Weights of a small GPT-style language model, trained from scratch on English Wikipedia.
Size: 11 layers, width 192, 2 heads of 96, MLP 768 GELU, 5.09M parameters.
Architecture: LayerNorm before each block, rotary positions, biases, tied embeddings, attention and MLP in parallel.
Each number is 128 + 24 x the weight over its row's rms, rounded and kept within 0 to 255. Layers, rows and columns count from 0. Numbers have three digits each. The size before them is the row's rms in percent of the matrix's.

# layer 8 attention output, 192x192, rms 0.0761, rows 145-191, columns 96-191
082:152102107153129112128147108142111171141164101151125126106103114103088104103122151165144122075082156122127103125144139101126098130124132139145141100147146175166150103161132082115117133115135141162140110125145139138134194187140115134091099083164151116117129112071140140150188103093132166128
091:130101116121155170086160088161115160122081160107132107124107141187103089147118128108112133096123143170155094098101102106132105162102093121128130127107147114125103138145059135122137168110130124143158141182116118156141110166172149134085108109107123124159102165086121149132136141136137153137
105:103113132131114144137130125089121094087101148117148146119128141114119151153132139102136149152155132148140177162101089177102153154136132105130113149118176162144099114089162120156156176100117122135117147103125156121147125126099137094161131125102121124149138118089109134130148159154143143114
096:140146132128130123119139130117132105131119137179119149130130123149146146203133107110107144114105127125129125140102120130088153118124149125157129134165178123128128105146116116132132095132118133104124099137170121116146082126167136122126148103122138118142143108112131128137134145123123122153
096:087112179130103142124154161157158095099144157140140066123112107137172136164135166075125119144117152167134120115127093130126172138112126138157080150126146138126126133123171116147114122112094109154172126133130165142165137123144103083118144130132123097137144119090181130163143157088143105148
085:149166130159110137074170120126114117131144142114173166111153136142102121122101136129157131153118111115127131166139108111132129135094119091100142107114138113126103088166164180141129139179132153182167121133140109152117098143154137110127128106119090163127110112117160075149203143128163128142
101:061120178140117093169112158122169127112126139118118095113135113139112142150170159116120166121121129154112132122141124111123144120138117147124127169124098149102134094106145093131126140131124110126165138101098133123107156127124113123146178176117149128133099119132143145144133130127129123141
111:124076132103141131090130094111104127108126149136134170138143152126128071143154093090160161125114138070105148124127113131121132134102130125137131141139132100118107153101137145148168130164077136133104123170180140131165124129149121154111100100150085153112141123095106140097166134169137101097
083:163158128165117151136194102125117110127172135151122153091108153131079124109120123156161131136138108119095092145118104095143129140111102090111157087100111157141133095130125142135101106182131128166100100142149111136129144184120091141173124109163098134101118146127148134122160123115113088115
092:182169118147098152174162139121115093148158127160128107122094137128148123085129161114152119126136064146135144160092126134068117115157116109075115115148105137090133125138143107131141130161138108135112152134131091113130076134126165116153145141099090143135122111166128162124151105127126091138
116:126131146131154128131089144143118142137164131127148085086121098129144140133143138135111118110120176130156141133165118126097138150158113147119150117161102146156115153102129097136131117111144141130134144110136155132107153117075140136135146143114123121148115138112131111134104153092140127139
113:162142147125158133101141138112145116109115132132135137144163130147124150106116133101153123154116144127132128129123127145108154115113130155132125132099096125101113136097132121127163160144117106135117148130180116120156153109095137130122139128113113147124153127129096159113097136107101139136
096:103096115097135145076108093160143135119132107109116088139132146157126097131151132142087138108104107106131084104129139096136114118129112144112126131130098125152140118147086116132119110131133165103114114112159138115108100173122152174132116107123107132149122138132155114141107131126135140132
103:111121108129135105130139098133120106139096134128141109135109151141144107163098127077143138134138151088137142151102122127120133149109165093106116149104167101149150136148146135121123125118126133142134126124138174123153109121139130136128099106106136156141114135114147106116121138134098106155
095:122124123153095119172109103164134133137119108085078077119159115131143154128126119160138102145123145120137134095131149133107118078144147118124129110130122141125146220117139120094115137069133144106135153123090164146131166136105130127121102135088141112135130125147122135139125101118108153132
104:152122138128134125111086111138136115125120108165123068150114130136202115131117102091157120122104145154136159110104125123134115116148128159136131141121120115088149155098124119119129126118100141117138134163089097136144111118139133134132141133161156079126150142128177150149081124124091128138
196:145110140142139129122140160135136117135142148116112143100124097121117141111132165131159155114076156140111115085127126122094168131147162116143130127137119135138152111112128089136155115121162122139140156095098120117164151099117178120123153132161151105177164066097117160087154124107103139145
089:113098111140074154133138126176122132121120138123080127104114123111138122152172136157115153130113124130130124130107162164165108154131139086125169152151120126103139148182092081129144146110128108139157132096077190166156119111122082114110105129142150157149136134129149137158167103097132098157
080:114130120130127150119125121123124133112115133156123110098102106164108090113097128146160160141141118108108126117121117156108081126173152099155101190106111156143111103132088172150144146158130147132144109118163118115108142127157126155129116115164137124093102113123137125118091139149133097161
113:125129142100158139121121162189119127168127092117141139170130149149115130111151101163137097130148140176151089112123128138089127148152134106104119125138155110102148126148124089098142118106101100140154167137125161093135123091118131109149125149092135083123111162112129145123128131140146139126
084:157114132112114133122100156146110137126112147109128122157123108088159109124118112131102132130140100146128094144110114171138121112140133146151111117162095129123148119134115147124131128123175137092121113096129128137114133127110102131103142145119122124128139159148118111139122092118124127074
096:090131115110093105121134084106136136139148106132148128152121152154193136120122101120119124172132132189137092106136114152104124158078083139128168153075199115082153127122112103094115129142139076119126144157104176138101111157129123124160116151138158096169112129087183111109135124136134149127
105:129159129122177128104115121148110117129144128120151144114129134147112131138132149136145085127120108123161139098114166111101104124135143116099133131131076141155148074142082120143179156154104100120113114119164139133134127135101162147133120113092128182115143142151111122135103136128132159132
090:146120109088110120142105123177147140098123124107111094103118093155158108136106146122155127089121136152144153100139193120105128091131141097131126169137117118132112136152109121102134083123128161123153117100138134139149121112132163170102161132152156127155152168140130138136129115111112127188
078:130109123128139150093144187148143090159126119174096136131116117147101174087135142139109117127141123144142110111172143132111181097148185107103134137133145086136146099120127093142132127109091143144153115079161109117153151131111143131180158144141140140113139109147135180135138160153168147151
079:125133132137130148133116127149142136111113112148131111109124150139141137114094117145142111115189155128180128142136134157148109150122128090148145158150176135134133087110093138143143135113165114116153132117137151115137133152116121139159140140114129096166084140110157127127110126127125187114
091:181132116119119129145132150140129156119139105144119157111114124153137134136117120151177118131096115114116119172128119111138137138092153094122140112115131147117126152141159128119122125146148133154137113129141116142157129121118097151137145112122173082133105121127140115134128070153102133123
092:135127091136115146134111100148102095126118112177134141115108141077142168145144133104169149143122155126093136159167127092124124143136148122116107093137121126125159126115191109091091115110131149177126110146089114156131158145145124132169091100129155147116121149137161152145144121135102111129
086:108155119155104131192148117151086158143158103094090145155181144104108097095141121126113116080153123103135115154133173113138121136114109136092114109167119142133094113113137138125114081141180117127117127140115111089124113119119152161119140133113100119119119123143092124112155126146115140124
070:127108155158156143108151123131163135161150109147124152112135145115100129104100096191136130161167153102129094076137089107180117157130142111117180122142126122146146134100124124162110102109159168100151128140101093160110162146136055102112123140129099118148133089120161105139106114089160113074
103:132184143138100121133143163119123135126147129136130144123123114125142143147107105133098096141125107125142118157128135148127158133137110143099145106130133124120120115130136161125129113131149114101106145108117136123133131114133127105138157162117096154120103127157089132085092117135108087106
097:149133153140110136126152118111107129161154136125133128126114111120128120149161141129158134102088136129144126146114077120138104151135102168109092095130103132122148110152126167127098161163156156152109101152147119119135152164148175134102123101141098161132108115073130149097167122146144128114
076:094137112128114159131138079126077114161115175109137125122122137137118155100147144120133144137139147170146079111086112149094119115173122127076119092131095103147115142134144113113129145132102157148138128118104137116172136158113158143167103090069168101121111084114163093116140123138098102131
085:172143180123092142144134147114159158138160123150108156136129104052143089117151105141134138153146137129104110153148099122181143083143116164133169106123106125123153140128151127141123077146097118100102162098111094129126149125119070105126163142116155119115108084150103136093101144082108070090
088:164156111166082113148115153126081086088121111169131134089144111101157164143072116133110134115156128111119103146170144123082123108126149096114143119131124144141107141145136140089105094130139170122122118078104137128115128110118105132129137107141141112101132122173105126117094091109080167144
070:123153149123113127178111151165092087136119096117127073085134092113183103087116125128160134129152115167168110152113147136095112090169152116115138120152103102090107138159094126115122150142123183152145104144097130140135114100130148140124125103110142122123117157120135086130118145085134064161
099:145129157108132139129110114171122131111121125122092124122153097184138119113136117172103126123143134165173126131130148109147134114137147149123119125144102140119150139180088116105164125137110155109155142130138126097116118140082122137076158111135099126139116155137136180101089113118098090185
127:117112085179148103090113112112116126146100121120149124144133117131121105163118135103102139130118131139143146121126111148138106141102130151142114157110128105124165111125120118136136139092154133117134126152110121165094130142122139126117133131134137128143155131101160118144084127113124156132
125:122131137145140124168154152119141123121118129171106133114114134106116116113136132137107139134130146129123128137137141136151140130126111096119143127125137137135122103121124136119112095122136110154168132114132119107120133087171121105150134137119109117122135140130131139103119140122118102147
104:154137107108136160121149112145123093130098134105146133120103144177128165137142152125118138145125138139123116131136122152133153117138109118113101118109137119141125115140118141115085142122136134129128117110167119135117109167136144127163099117128134146136129125104110152119133149151124143132
101:103133136109126118161149151131113160154086132071060115126112083082132110128123089148117145128114117142115140112136145148115124138135135123160134140142125112089095138112133090124151124105134086136151121142089106108182176114131092123154152187110118094120164104160095157138168099110151138139
114:150108139113102147127159109155131096146124148070128133156098136112115095130134126132136155140130132167139089110134137112131082145125101089150124141132140107120104125134123109104138113125106124130160127140110107105124121137119126114129145136126130113125161122123136144146130131106167149116
088:122152112102095168106126104166134110132068123079120085131113104225107121145109126150136135124138097154152132122093154099113096144133110093097119126113081147132115141148137127105125131099127154123174106137120129136090129136139114151123128137146134121137127147100149099117110110168103133169
092:112140105158105085141109113098121160110144134156074111127119115145129140104146135096134138087161106140116115149108161159116115153142144140125126146105100115107148133138126111097146125158122128119119133120085135099107099122100148169164154138170161124122088130146166142101113128149096128194
095:163100121092142132133106154098142085111112129174111160079115098057141137113112091150113166171102122152095158154131107134184148102148192126134165131112135107089117125095165096123126116130126138155130127094122117117138158107127104111152168163184150084119127130139115135114132085114105109087
095:124148131111088174127131125148165106083131151121110064137133090153145117129128123125110113125144121136126164123123138166121126104155112126121092158152120132095101100140143155122120097131116139110120137118115116103153099120139159149121177131153138109139137132188133151144081085122095117121
093:178104142121148096109148165108086091142104142111126135125068073151117165166135105137120117098121145132146072128135128135121121154145148144128121150136149107148188122143145138120151182109108132083120133118133142078128161118082148143074172140112128137105146120121095179130116120119152173131